Weights of a small GPT-style language model, trained from scratch on English Wikipedia: 201M tokens.
Each number is 500 + 25 x the weight over its row's rms, rounded and kept within 0 to 999. Layers, rows and columns count from 0. Numbers have three digits each. The size before them is the row's rms in percent of the matrix's.

# layer 11 attention value, 128x128, rms 0.332, rows 111-127, columns 0-127
095:530514507517484515535527513515511486525528521510461496483498466487489511516566530484478512453488460492469493512456492490512507518534467465522507525529529489474494523505476488512493540512498535516508514457498512496503518543503478499488527471555521491532527495486529468509508512498509505482508470567546526423481465500526496488505470506543490473496498520495517483512537498478510469533438
093:494466539509487462473515464509482494503511487485484485518545499498474479469483525525470461481499509481524496485497480480432499472446537551474519555508493531518481496479491526495504506481484501543486502518460492541511516506475484502519508481496502524480499462503470536508519504521467472478489519508479525474488489514522496528513503508482493509511524551425489532552442472500493486510443
089:496498543487456540494535522574515540455526506479527513518492471498464470468473526510505515505498489510502564458482494504483493498504505502545504520517483516475460497509517493481486539491539516502486502478491548500493489445503512475496520541517504520526473512487511437491527533495481514454491498523493455492487515510484504468548465471525497499499511513491526498547514540515472478543502
090:456492494500526449468519535480516518484501454501444503447477492488513538512475503493494479501499464498507518531520516499543503521483518532483488508468450535474511498527508486554531473494488523501528538555484506525518498486508462495490503494527474489448500483538485498502529454535533502463486509490511477430449461509498488495475475535513491481482501500502478528494513485530522489513466
099:504492455512512495477520482555532475502493490493505520490508442435503517452539518518477453483451452469479513464459484485533473499493480486491477489506510492517497530485487497481519478479545507500463492514491500495486493504537501475509487495517499510543499509512508432488483485515512521499458450526506523534501516470491542432503451487521528474504476490518535491545499523503500509521487
094:509519521472493460490474525419501495493487493494511525502505438532538512535489522519519535524513464501472499536473504523491524503466530449493473514475503481500541487510518538480489520516502522485504492479537525485505466487523476480468499490504480541468525497495505485544565509493503507473520533490487512477469467442526454486496510475508474501500503523501506524473501473499541559516471
103:502514482567497562503495475536546506468502513512536500521518526487464520484499503495511494480514502534516484455475496499541496453513498531517540512444520541521496511551519486488512460484487497521484505527500504515498523517494493488509508513465505485482501489479527510397510528532510486527482473503539461499468511526528523526497517484539508503525546477473496513515510474486465507514474
095:512515502498562454498474478483455475493459502544462491477523511491480511522483477512530494474511532484473494493527471489497500550545518565508511472543500566509533449497527513536502482485497484509483488531493480491547508495502511500516534491485480491477505486528510530560498449516483502533501546491489516526502524477487480499524521529483530553504464516495487506484516506489498529463517
095:466513487499537481461502496517519467478480510450544538462495495463467517486459484490507506495500459509494481452506517540539494477487521498524476512488505528550526511563533478486495491485526493495480474462519519473508515503491534468475522493457503513493488485496474503491499507466524470526467534485476452485457518508482528424513496480500501543499487467505522514519470446498481499469496
097:495520496505534516486506479481495515503496523543446499460546530525498524523524484493532519534500536457523485514573501495533506530511496523496511475529497513477514484524484477503510536469524501516459504506473504500523533562480473501492504541513536464502507520478518545516524517532481474509515537526543494475513494491515501549538525494506536509456476515546491483488519495481545538485535
102:519515492533517496501499534513472493481507529503472523493521538522527452507472481574489490461523471483475478500498521481535527517506494500500507510511474485487510491472478535529467519480492493482517534519546449513504487476449447512459516535529478502510476510506477458542480526527503496504528562499482497498513483492536473415468524526534499486488490477523469510501499490495532493498484
107:529531472507516542483500487524514497487474532532526521525477452516466479487519486480479526501505468495536513498512471480494506483542537473524511526465492501490513471487520482461493469508536494519459487488498512536487524524526516513526447446516543565515479492504527520504533534516517515496484494533523523551524487517544485503466490548528490506496512449502502549532515517534500499487532
097:497449498510520516468505481482497509489521501487528471524485502502450526457451489453523506503492547506516468459537500496506460480479516455523554534443506528484477496534512528482541490466532489503479475505495498514490466485455494470504449507486501503489476485505532519471511504535497454460494529464524470533545510510494528527512509508471456496492517498501469513522504511477472510537522
108:519504490513490474511502525498520488464511491516494505476481467530499502489468486447518552483488489498516463488548473466531515476539502464447529529474500502530521517544506435489524505548522542508518532475523545490512438487518492492500495466472466479492511481497527503480489495477552531497465517499520465486496476485517486471522501521508487499483505477510545513517545475513481545542495
097:544465522524497528509517535541485523461511502486511466517507530492514505474515533491471529489529516499522547494490504487509487502498538501498514512473488564511487517470533500478532473525467517510491506512507521488475472497529484497464484496503467468487485474487534482440467484485526501470463440471494501480489459531504506540479468502506454473518498521484493479576554530471481505494476
093:506511478517444483455490502501474517504497528506456503479474511494496514514575495523523490510469469504489430535464507496490508503504505485492499523546499453540507470507511511509466515477483525455513509472498493558572548486507501481495526523518491509484552531494494483522556512514524473468516510502511483469475505474518470522485508490494486529483528539497493528482501517477535517537493
097:468526514476514443477506499447539527556540484467482528496497502514495502541513541474506524523506500507506490486494493487499448506490473523460494460542497505542482488524484493497510499522486516528513496541499499492508521538523524484527514502526511488499517521462502489498508445415523500495471504474500474474501533446437506525501527491472528504513507484524507502471460502471511462490529
# layer 11 attention output (transposed), 128x128, rms 0.278, rows 111-127, columns 0-127
091:510477526533491513501515481527538471499504539546481476555519496512495513506482477501510517516499517518489533493534503497527520488548486482515460454506499487520517500493498488485476516510469486500494520502484511481528540521475585469498534504472456466476490495519520504504497490531477523563522464489523481507441533485481467502461508507439546496492498531492484530517463470476484509464523
090:515514505471492467475480486473535444462542506472505577486517483448454510471528494495523460504508494491491499489528519496503479510506524542492516507518500511533475543507498499534520505480519524471481502514446470477561499515522495517521469493539496534481519517491488472487532528547504495487500509504519522493518494518495498495557527517463483510518497482447481498527494537450534499506464
090:458496522470486494515556473461514524508507492501552473503459513490496555485489453481513477505546493484488519528490544527541477474495473445500469488486481462499466484491535518514467499466528508483437521476521491492490485509519472490470540498452522514501500501517473460510473491473501526495546504504522496471481501455473530464493464509532479513526527490484517519493503486456494491504529
082:516521510457513449492499479487470484478489489527488514451497522486489506533473506478514523488451474515529524534522497518538538510536509557513495525525493467462513464477500540495469490526455474507469457485489473513519518498497498499484458502530489498459426484524493530491466485516497483535549496490507509537487498489469474549499482507487536495540475459511507487501500519488512480508550
099:486529511510512431541517505482484483530488534521510510503508477523505502491474461483492475500522523522496514493520518487544444484516470467518473471487497457500514529524491462501507506535528482506513511457510481483519522501502472528488449478517455493478499482483473497485498483482476473506497513510485436498503477507494467450487447549508506526531486598500502498512526466500520481474511
091:481431489496506510502499501512494501503465499519471542503509498510509513507511509517506542504464467482508493492513469514516539577468476510546494514458479465538477507500493498527500508524526495535483506456489475502466497528481521529485468464504550513516479464540543538501487520519535524513493503507488526496508473509494507528515438485460477496496475488518509480475523499469420531508529
100:489528502478494501510505516466500482489504477464463468487481489479490524465514529453480464529467520492500495487523511489515542514461481515484519485469523483552533485500522539535472494487489494489517476533476546507475489536499527465471524545512486525492538482519492478489502499496524426532443492478514474482521532448519473500467520545481529502502462514514450510488496486487532481536511
091:523537488463500452481488505506464529526479491494517496528495492516565470526490513529521522500512481508472474427504488483488514494524513509499477504541469513518499463496492496462502485493544504485459517536483509510489464483504512545494495499545525518499484506497533467459480486499455515517511498494415503504528514508497489519530532490473469468464476471490526524525499494484568472475475
092:521494488508498477478495514476472549493481531508523515499498489508506519446518487528481516485492529521544520489513466472526454503501484479488485492541546488530501485461513519498507489525515491520482515462481472511515499512532443486498485546497494561528558454515474494509503514488493460500483482518465515473516513436532501540468529453518512500475469501471478525470503469472513480527550
095:529498520492489496459558499542511489543497471513447552506501485490472480498508464465523525474506488486493482496501505428481514521499496495494503553517531492469497481456462539493508479487474486497485518510476508509473474446483512515511520498502480506490529489470506523461481476489450519559479477488471493486490488548485536493508476513481454446486487493508498522484453473483545482483503
098:498491508509478457511539467495462509470487518514498488501574482493533497510537486486530466514467516490506527485494508524528531500486472520455488483506496454499491445537539478511493445465468472553499524540498481470493510488457489519514507488480506475537496480473502522499501466518471496501478522490516497526548472492487494486504483448531499488494447452485517537553519498527505489488520
101:469476502508516511485525497492509521493539485488506545543484459529487474478520517483462509525499513511496459491469538490534462483485480479528516505510533445516505510531527482551489546518469467480482502490522497507498470481456513491497521450516505480509489539501476510511472560498510488505525514498477497531466490532511490534504548495467526473535498518514526496451496490546558507476448
087:486507498530480504490509539479517472505533491488503528509490524535498447550480506507445502509489525474509515493482480506512500538496511488499540529498498523507488490457512529557551529473516458480460517518506484496459533537520501546524504488510465474524540476485487488449502527462541491481486524509515484503540465466491548492489487544510471487494488447507469475514480531500533489535498
103:493442555525515526502485529501478476490471490539497511513463537542505491480504510496462477515492461508519453492495491525512480523501470488487483519532498479495523479496515559479522526546513537506511528495510554511487511501438467504513503510549512534545533504522517502525526476496503505528551495479476494516484486488479547560465475511487507536507488463523501499492470467498480460504511
091:468522524464448487490486534516502486472473506484498536500480522512479514517491502448482506536485486522463507532500492528511553511511480503514516488509507526493468527514518530473497477470488525507487454533535544483479534501525525467489517499518512528503464482519483448486518485487554538499509535459525499497500453451503452511482483521519499491531514515474490503513507444510474451443497
096:491485541466535512465525503497470516501505523546474499496508517494499484529548487513507524532501514502499515472551467502493525473550501506517519493472451460501514490481488498545519538490494521509503512484477521451459471492547504482474523480516487494471495509518526520490554483501427509509446499546517510494522519497466485529491516508479535530506473512518543503485485522493444543517468
086:505499498476489523524476493534523498556474520551426498480466517520538493497490542515507509442546498511499456530495466431497491486494497549526499474529501494459502487516485505492486539526533500514502504455547488480505526537512504511524482517490466528474539502511484481501489480514466487486487527483511508492501535514478528459478514486461503513476482539497504464507461532478467499496491
# layer 11 MLP gate, 640x128, rms 0.275, rows 0-24, columns 0-127
105:490475514536522449491525487584492494463509415489490469508539477444509504507518486519535525473526459489490465476501507501516492521487543520511517524519550483497479475529487473484487499502514470484507492479551482514531485492494533503527519494531485503470490512490484499521492483488536492480482493482532500501508461486496471527496533549488509484505507468515508562527523488525505451488481
100:487481510535485503502525485504494454510486482531489489495500509506539484482534525482496508521496556519472450476440505530511511508495519479539495522525441493501461527445493507515481496479510495479530494513505519497517506543477483511497510489505529453476551554483525503491467465472513450453499510492517523477528459518515478516501475513455521521510491526548481456502484491483518538457484
091:487461494517475496470487476544511462532512476505447510467527522507546525509490489515519482525501445473547490512556489519535455508500527522479511515494469488466488520516489505521508518501513530473466545540493490459541537489472488471503526451493482475519465540501533487496476483502523479501502505488498537523535519494473473479474458562505496527490504508474533481519491482509512508464518
100:501542469550469514515523474453501469490505542501528497493500496500451500463475488543490437506474528491551480545509535552523497498541515534498490470531514487504493515547524515553517518484509497473484516511489501504486524501505508556507522509485483492476519501526490457477530478512510502534506461547534485443487481514515530522496500512523493550507490479501506496508469489519496525468470
093:535521551499496511516539493506517507487519505496483559472522503502531495562520522497573455479484530529518529488525500497517523546492454524492501501530474494465507427494525498522528493508545544510479538456490525525471516480447523522516507528519524523502507503502520497496513521522487524501504476515519515471507506485497489526556492467501509499509493447458498474502493519493478510479512
102:514512516496507467468530508506547505472477501504491528520514496470558453518505515503514548461479479494514525517505490531527478524516529526556460489532552444520536477479528513495482505510493491499528508527485507493502533536465524468482498528487541494501512501532533508481517534537526500471548525519536514448494534519513544506535496487550525466495506519512486486498509538487500505488473
102:482489477497464516475515474532465492477504523500512515473497531500512493481484484524519545502466552482513435475480485494522513523487510489485482475568471513549462466493532523489532471511466480544471525479550514497503499508512510466479463520520493478543510496493505468529467544557519479488475516527486495454505510534489509508533495544492487536462494521518478460494509516487504524485507
097:482493493490517520494487505476462522488499478529543505517515495489520491541521492501516523482464509509517533467507518512542522483464513520531520549489478514541494487506469507476523499517501483478445472498450522511479472557500525495483462515542568460480560477502447497525459495491507485508462507495460486466519524517515476500525495450453526491500548509512489513489492487495499471526514
090:487481539504516521486462467494495472507543463538486466506461499523513504524509552470500543457472511531525498485482491494540529474516489501492475478517527450466522496506533488448504517532528491472540505462480508495484481509493514533520511495506531495519476527536496516485489487483490492541522480557509523509512486515485506498521468469487502471503497473444460440549495519536494517529526
092:537464499510536521539506472505541486489509495513521537450500480467499533517491478516487521484535461502515511507480527504475468555525520564474484479526495515502500517509484518476509465503508488533541529532493482483469507540492517550511517498465535507467488503459533512518480540512546554546510465531508518508466497564498498511511536498493490519488537489531523515510517523503498522518502
091:529494510486458507480525455524489499524543484562499444494467481512488508507503536490545504489493453500519513488453510527499475506490518516499516471462518472502489481489522493508549448530509471489499424517489476517495501470491498473440490493445516543514528478489545496502515481515498485481458504493509504483522482526508532480493524502489465489519570485481500502480504502516527512533523
099:488512541529483472516490512552485485479546535496494488500457493480520497474498481502470502491456472523473502510525542520555500515485476461472487499484506500518472505522501524443474489481507539479463538485511496505538474477522539514476515477502494483490506491563478472497466529565521497501501505525561521443494532508483498499499510503523577492504504515516497464506520485510522507516506
097:475524471467503475506452514523469483513523463526499482501494491533480520493495485516481517494487518511456501472477514513505446458514533534504495507462523504480506465521503512500526458488488467500494502536513495500511485546485530515495480439492490517477456539532521471471497472520504486530462557501490477489533530554536515529458474466499493519525494529557470490507475520491491518543529
102:516441502485516513482485519476523492532495493502526493513511510495505480472518551465539477513486527472496470508489491476469524512552502559523493500449482479535504467507522517482513520530480473501508482516522504519489498540469522514461482497436530478499476448514535504465506531468486535509537504475458508452506460535478526478523491496523492456496474511475508515488511543533490474477526
103:476514507495454501542483521479505505504508464477520493518524512499524536482528501548484495490467521490534462467487487514515483506530527503522524453432467486501476440488511537511475492484473514477468511529491481492506525515494559529529479452514530472503468522514470493468487481531502485492482474525493498453488494549497532448488495511483475489515497454474496517506504514488515497465437
105:505479460530527508525494464523504474493468514532514516482533474432482526494522520545513483473502472531455485525504528499510451492520498465500489525514452509494499483545467473482481546520491489516503498537508452486502477520552484514492478494502506487470541513514521546501491497473481513476533485513493465486467484535474475487477489458502496525527548495490457467470516513477482464467521
065:511501526523502535521487511493506510467503503530506478480494486503498489541527492492511481531466497524506489510514516505505503472509475506535477500483457494469479495485555467521514535471491507504519438441471537486500477485479517529509501437535543467526491462483516501505481493535488474458505479528450463467488525510493546494496509482505553488518485476479478515526430535456489532508485
096:472487522486520507551495470503460511491527477552490536479467468503523515500461521534531473523503482480515466500503484467489504495446502502464484509523505473494525514492481500492499494516483493542496465497492478516489528491508521502499496536532514509432460497465518499533479476486472543510479506539513506517459498562512509459485451530499468509441517516467517522497462526554508487500471
110:485476455490509486466545488479467495481476479531517519510485523487502510496481485497508472513468469491518468505444548492544495524508517480522503463526536504453478455487543544549493490541505538467514490508498518447479490497514519481507484474541518466470508499493452523505515520479449485493462491496521492518509520474497527511504573509526489542530503497507498510470459473528511508487497
099:469499494499456487497448485496509489506523507524534506459532502511537517514501495505537498476486551505470498478507501518477461545512500508468509520488472512453467505510528498503532511509470495490528498522528487471466468467472507509494495498495518454495499461495499527518508579521519546476499489536531485524491504439468515515493499487478515536515497513506454506483522486424454474538515
105:483524493506522528456533452524487509462458447484533478503495522476457498521503499465453501514542500524471490485493470474484532481541494493463510503513460469515459477495464506473457497513505505490484455521531461482508496563503515498478498492498495469460473533554529481526497494508508490496545458512486502485496494498487507490528493494477505531528505502499516447526493506528541546525480
108:505480465505485452453521520472489534507461514492479482514500520540512509485516539520536460513504502478505471496508494505556490507508506522530436521473495489500494446502505514505469460527513453512488519507527499487424528517501498477488525496509496484511471545546508442541517516521496498521524505502494485461458448473494504528491483516488547437515505495509480507524505504489501500506527
096:494492497530493529521527492504474457482515557520476502483504522501510491521469467459460490499524510506473462481456560520479534475479497490510475541521508452535527474506467525481508511484474545509519504529536513491523536518509545526504492450511509496462491488512460504453452533479505470461500526519512461531500502479525454520490493486479509524492481484452508499510476488526507525529480
104:538482502505469514487472441497493471507486486541493478493477506535547463481473510492497502483504514515531520530492475531525510488545509499522529542549525494499514494483508502491490509526523524535474541508477508502499503517522462499493511568545466485505504506511464525542484470466449502508472494509435494449473542443515499491476507477493540477501500517506512501485491480523463505538526
104:479486489528466516498491519490502512450515483509493458522450495506504521475490533514505494486497536518480492501514496525504518550503467519523501519517477455499513520500442532459490483537482570491523494493472526464501471506495506491506495471517544519490517526508504512537540541501488505508484481482493523532476481505496556502493539460513481491473464557488509500550512486458515490433537
# layer 11 MLP up, 640x128, rms 0.288, rows 0-24, columns 0-127
104:543506503490498526480524489499510509496556549499547510538515511534481489498487498506468473478519519491463505508479510526551500566475470520468503514494488509509517489497499455523490529518486475473490500481512479512517528517494528530487461500550487508451520495512546511462551491478524472509515529508519499517447513527521491537545495491524545518474520469491523517539497533510526514450463
097:560510499516506482490522505487513528505513456481498492447534460517499470506445475501486522537533486500503508496516524493491541462501557523545514531495514501506509506481528498510500514479428560503506489455492521528533513563528541497519495514467502490501513474489495501494502518444483520544472509541516501490492517510482515483456490473471503516514516488502506504444501458490502520540501
091:469483524503521523523524499504498525508499507496505513500499514469496536517492482501526489515486480486518468443499478505494495507503534460528518426511534440520550473525521489486500496486527533511452466495484511500426487455491553456501487523474504505532522510504475490481483482549503471525511549495486455487473469527510478444494489511525488483516506509519490510508504532503483447523524
100:564491495493534518514512450522527520487520499476507520470455474487545472495489503498538508510544496480466486483481535500451499500466507513448522461467511470475541480485524485526497509477528509548444557494506529538526540495465491498517494531529492496490503475489509469503510503514488505533468534518502496489475560509533501505497495460502462485455517506502469489489486476488519468503484
094:466491531512516555481516442452488504493488539526493498553505535530479496446474498471513466495504514530460515523500466545514518497504486508488513500528527464511462531513476471475499486513517507509482541527502467504493557504495492471526461477521474534532520503468493544491504503507532543529481487545545505470456483498478506450508525496521507510515494476501516509465502534474493491479505
094:496511483511510481505532511525485447548457522496442528496508500510495508489478505532489493460478517466514494502562513508472482493480500527499530519461527472493500471509481507541489568489508512503433516533461533515530486480527483493483447456499501518503525488508545540480502484481524475497480517483507534543499541477509464502450496493491520517509517500493513488534492458532516530514492
097:511467501497504502439470541514457483486517515502486483479522458485499507487537502540522523440508487478494455559471503472522542510511499511440505503477505476519498499483483533526480498505495492514527498530525514454497530501501543514521481474477539489548459518440539495518506490476484481532506519524490496523516500467516465550494473490499517512529506500493491558503499484516535515457495
097:501468503544493458479502498465490474484491458464539479479519478506435488493549503498453528477486521508489517484512461493487473527492513516497483512490471497515497497531462563498502520492507489505535485530480532478466439511488496505477482469521488513502514514495462495488502467496496485491548529486481469520488503511526528532483479512465501533526526491560507429476457468482530499480501
095:525488498509456484524483479507498476433447524474493490467515539495509515491527505457501514478485489486498497473500437482511473515511462484456500514518471497504501494520472538481551480549490461526510503509447505530499506483551519455508495502523477504495486514552468496475523514506477449489505485490505507478493524503512498531507474516516535502485540452509511464536529468546464504474495
095:529513512546544489491513496499506510528430423508497497539479493468493452549477488531515461490532510490523498492519498504475498483467486510492488457506473502464507514510480468484529485467465515508517473528497531537526535490476532536511519482487486529505478493476517522511494517514492511509545499528507534486518505503488534517577497530499484487522524528456494512495512483513479539555499
092:462490542509522503482491478502459501513485505523545514505518468493490489463526494507494514493489499450476538494498478464546502512472480487480486496501572525521519520446507534504551525530520453521517519510489486490520520472520494531468511464468526518490518558478493485534521517500498516502514475491535527493494458485516501536485490535445523484493522540475458469475509461489457499507521
095:523526541474532484496518502501474484490480465506477539517510543519507512500475474477548466502491488548516518478450520485514522553496535469533537470509537512494541531468457522531488495442448510503523521491520468510493458440507511496508529483514557505486522497525479508518477503461517489501476485531489492474498499524512495499485515483507472478479496538504547500536502500506542467494516
088:481495481525549483530541490522484518507523486505548480485474516518499524522452508511500473481460538466467468494511479488477499555530485518511525522496484528488492491489467480496487542506521517550521470484469464530499543482511494500485498474502514545488479478485503536506534509494497533539537504500490455496463516438478447462475512480523498472510527477532504543505493527485461502482469
103:490518446457485547489459477513479512534490526506472472529470523503469572534504505518447475527519517463477520500499481514495550498458492482445529524503528529525498506506513507494485547519485496480495474503498530473516495495512480530501466510518596496496526489462515502458487483537548504521480507513487481523494490508503514512483513483496487525486479482489490489484523487493493516547519
104:478519519450488543494505488477484533521467451507481445487504522506516508458475534477494494508493493515502497536499513518510468510475432453533462480491484483530500465556445500499485498461472508505513496514502457516484480510454485446499535542476468483502524515473522480493514463494489511462510514493515493492466541515500530516480519516498529490482505491496490539481518456457470489491525
102:432521506467496469500533499495516533488507474546511470502505526517486510462535514474491498441480515485489478511472504512505519508514485475541459469537504505509485496509471491497451523481516506536562522508464470486520509469491492504526459527503508520454541512472479514469518516501515526519502489543508487515469561500480472525471500525529517462479517560506481526483480496530533514476491
098:461530518486499486516506491498476476545486473498495491469503501552490515460496510498512492541504541560480523471504503508516470506575494496534536523489525508530536517523522517457525548474517509494491539520521526462489486495506498513492471544487458517476496468528466508484495519470553538493522513511491511492444486521481489467507514524521514520516508533453494474484481486516542507453508
102:529522548496506540491509493479475509508509448521519485511483537479480447490514510576519517483501516497502520531510508524477471476525508522516480503526504521496540467484493507533504536527531446503514526532568519501511513452504548492475551491487523484493518505465472503510534492491489518501509468489504525486498519516526502461509458473488467487476459468487516492489462459524487470525531
110:552471475470489430482482520480486531487498500512463476505522519476517499532471464540493494503496517514512451489546519496502478517469509506550524481457461456507565528500483508521493503543521537495483485497400513501474510495497520484485497521487515479466486465508495484526460539511533480492499508490510499545471500491496517491498488500472517508490509485470461478526527519498503493491483
092:461540506449494491501509491469484492508511498508500475516514517465470498534516517467508509480446496523519523540496457507463505475522527496517496482506585481491545487507466524532508533523502504521467484484499454490497487521510513504471476481522527500495483496477506518517437476508498501517516505472497493485522520549525436475467517462482504463495519527492422468485479528480513494492494
108:491489490496526512485495543479525457531516530505504529518523522524515529469497510510493503539444500543536469499466479555492518510494497513493467479521518481531532534484501539509474478474493519477482453506514539526505502481502485474479501453504543489487469538516470526508483486495529497524491481472523484507530486463488458536473517500495540452531485490525475488503505529497456578518489
100:538528549479521498464519479501493528455539535513519502490496443563480496510512520448464500488499547521498549490478466514503496471535440519491516511503509534522527502534511503489529512479514501511465474509512528452526521507474461509521525510502510495464484480502489506465474522522503512524502491480543518558495477465522484463527528504519513477478475502530482497475484506500521467529525
101:481539491453513515510457546491495537491523510471525505477508489429519515500515533504525521520476486480508489485490486499469521496526506529507511550492528503509494505485487455505487475511460482509512495460539487518480508508509512499524469545506473510530478518431478500529472504527468544470553481487493477478493474494509521487492497504540505443540526491497510535477557514533458487531499
100:461452497502488507496549462523463504453486520491556530555460483503474500495502464511474508512520505484537513505509498466473547485504477508490507486480473524506504482526490463454542519532492480444490493487475519499488496480554511487469467528510504492489529492499478472491472515513482514464463526513494487467519506497493470492528495527548480507521503551510458491465480475512521483445470
097:506515502501530437522474498467548511540461476504484529473498511471464482489504557517470502512556546480514554484486527520519468471491528513470530522528473519504464501530458472520536502463478485465512504459512499507501527467513485509482473487486545501513513529452488496544528484524534487491533505537511484477498495502497534505514507507516466502490497471484479497494517537469477478518541
# layer 11 MLP down (transposed), 640x128, rms 0.269, rows 0-24, columns 0-127
101:498543508555523496500507523511510475477511464497521511498504537480534509506497526510488494512553467496503508555455514482481510541484509497505532469500522514512507493439544524471511495523477516537528501483497514562527501484535449429482492495494505552495491523523479512476504545474487506532503522457461498509478547489481480484513463495517492524512473494503502504477453474464484487529497
098:498448527540517496523473474486513505524490540485494522529533523519491497527492469517482479493474486490581472483513504561441505486497479482474518503489463503563509491487492514484478488456536504476522561499484541511499507499513507460476465523504475467471512500512496502524511455494485486499507534485543505505495464529513536472512515524455545510552474485487485484495486497495528499487493
093:533483507527476478504481497526526518512509551495494499536496503483487480525480513518505590465480462441584474514518488478495541463470454531487530486479490508514504510486468493487497506459521497507511544472520513512490519562481525477490508530467505498483508506513529532470519490478497466478519500518512463544494502480483520512501520532506463470487501502476530517505523508471504478472522
099:537435498486444480467481481514545490458494494479491506519497476473534458487505503482530540500474464499480480450483499517511477513479492518545478538511472475523512477467473555492506494509502526531530474479530514487478511523511478473520480513487476504520489524489516513538496513519484522492527510484501479492537452519474512472498493448455541516498481495510505510555496533475506475440505
099:503496525499507507495489501494493509525532507495480502475515524486568477519495487489533511488488464512512506518514471514505460480492477500538478492480493486463527459469519508474476523489549522488478503531512496543481511452485496522522535486485511491523492501453498512532466497489459562534478494473532483582540538482442457500486501504496510485525496526457489518480477516498543448520496
093:491502513495503522590466460510502504493480526483510525497515468502456536517492473488463500462445516537587504478515480515509508516511478471507505489503505535525527532458499497498471499471488494526483489547548484514496532472469502514520494511481472511496521474463514507499481521498467523501522480524524504512521513519549516490517464524510509514445494534547503462508509526480507508472505
094:513533518535460489502499514479515557487524483507535521530478463530493509474501504491513510550524490477526476469516511540483506478484510497510477499454474512497555498509479510465486509540482486509499518573542525502501528510459503510510507465491464479494513521514531500451453506495521452519522490518501465464526489472485471534510500496526489527499510508452479464544453510513544504494523
103:458529513470506492477493506501485472497489473508486516479566479540487509536529507491510519504473472512532473497493490544527533477479503539500482480543526525508503511522498514492513542492469504494484476441487509521448489502496489468532487523546479487495522531514539483454496503453505433498467477482485539478444515495496538495524502510509475481489469543484505469508526498488537456522484
091:500493500472498492486502534535511503506528529503516506470454492495502470503508508501516505477497507489493518496532514515542513506483531490473495495485497436528474462519481503479520487486501525559522528511518527480489510509533489493531549532488492516479480511539444484486495477477505480495474506453523559489595461502480450511509553492459521475492479469516473504528519460491494535508488
092:474510480487502508465503522500499496479447519486529456481486467494475477506485505524569491482485541561521513494494496531515497524519499527504527533532504500522491517489504510493486529494489486468483520456491500491511455511490549492506511503537459480488518510527454489528510516508532492471469491511481475469412491454484503483514521515530503514542457540461520510516480511476556505491491
093:505476465485557485544471536492511453485490502465498477496513510455515467487492509542528524510502498469503492484530508471495498518500554484527501514472525488517535544469509510530501504483513512497499448500509475533503504532481475516494494527535494489548491489548497536471479527498494520474544479509528467495519513471519514491528498442481520483429464469498495487473486489476488537488448
097:479531523515495497500491563519525534509477520492501451487509477513471466506530529494512517502474492464509528491532488477509484505495488479479527536496523491462494534517507472518505513477490530525499490494452468481509475477526526489490483509485518517460507503528460472485558497460516410493470482448458495495484477484491563524508512492496502512506511514507487464525461492527472520444477
087:470462525535485519501474449483522480475504502467529529507514471474511485519493436511457481540511484512505451511524487485462482525511495509541495497510512529470492541451515453527492522508502499484466502486497516470450515469494453505465476504501487499482492482447472519513476502521500483509548492486520499542441459441503546460492489500509529522504483525502506500478478480487488502491487
105:455508482463539451504523511464447514518480531474472506498473515499492486469471462507510504518531436472554512485503488469510539545481529483490460459558477516508453508490484516499502490463531503504537513494496487498481510514517505488491498464473552525520513500494545470515524456506499525507486518474521472498489471479541519521522492464465525505480466473495523492473519507507522519472500
102:491501449473487442524448498487482495503497473483542518510489489491472493520497472466510485473487518459528489454517498504503482518520484521505457483528541477545504518518500536466498534454503538519536503476534491507532517493514521483502471486540493473506480513525506452503484492481532494526517473545473485515484506484565540524487523495502491568483519535491483522504508477524485516552503
106:518480518508458503468472456497470502527510496494475469534550486525478465530467494524467487503482574507530531484481470495471503488542493523506483513489519498525536513506493476546491491491492526479519532466501490509517525505487495471505508502517517530506477481533515476503501490492510512455505513481529469503545474520512498464488520538485540525492444493586521504482527539452514526488519
096:512515556545493459477524470478508487506481481522490480488503452509478527490529546481510508527514516517487431532514530539518455466529522512530516505547502505494494506492528529488541477515518509477471510499526512471513477501456529509436437484515505470515497520528522490501481521531487517509499498474488504486471490521490513471516523502488531494542545488477493477515484507554550491485520
100:480502502484541531496480470492531530518494508486511529482584513493500478481508532495500518522492474528415494483530472493523508499519502520543479535503476495503444503483458540528529529500500506517519470499498511495432477511475529510502466491497490517502482497523492465488514488518495558490450471518513470468482513515499512541495482476492476520478552531453469505521508528501499499482509
105:535513497520486468477519503487486513501496459519478492469536505547515511481509562527502520497533516511442477490522490484471496467502520545538459512483518504550500514490482473496514506490502500518447498498518527512492497474520523488499499546507471492525493512465530492490474488498509550511456483509482523500474526515535515544480467484520476450469540540456511473449500470500482537476458
092:455491517515468521478505517519532485527488456457477487512498495505463498517446486458488504480493485468546506513482504504506487537504529470501477510459525507497499517497468471487526505520448495495452525516532494532526497497548433470511509491552486529500540520488506497476478539496493491520539516490499509478542523487451475470509524510495531486490447484527449534502511488467476487473506
104:505543461487523507480517513493463497508468449520489479510528483497483510494498523521485504530548489499465498479509480519468521512527510512485523494524492496542529490537475510501522518515477477539505494503516541493504516484485500498488461511532470545510423569511554551511489443465517526477549456509477516465511490518482499486478544497508486495489512542511525487502456489503524516522512
100:499499479493462527469476518516530467530464494477498524492494471485512526500518492498488527492464527497503495492519451489437505499452490482502504481491504483473447453492528482478518507510503505463510522500486516439462473479467481506507507449513516501469514490521475485514484466486485494539530530509452447525514521514461512470532495501499563490524473511451442496497487465495493494462516
101:510475472466474495504510504501538520507487477523516525482459510501524525508532494515495529507571488478557531531516489462525504476508473531515537500505497502484493479529506452498500438514492462540496509490525519431495482546492538443485518498519513477537507499471526543487475459504498556495516488529494521505487504524472509481518486508527473490464521472495504509509533536537471513496516
102:548519529528472543513527572510495510510503497473466494488452554514498519482475473493498475481482483514513506487472446496483473482497508496444479491480482498487495445514446482505483512506494496524472531472489486489502468511521470490486479493503523458527480535486463449510491479481533517509480516523457454504506493482544502525476476493501491515544449538472464484511528495505513521515487
101:482500534492512476544502501495494523454463513493513540504464509497543540534532529521515480519459456469475521488495524531478531515454488505491492504522502535466517466510526523491483478482481529525501513461501492502500500463483459505487488480555504467491508480476501519520492523526452540503554484509498513490543506487485527482498503512456497487527494493554530454516519478450533511545485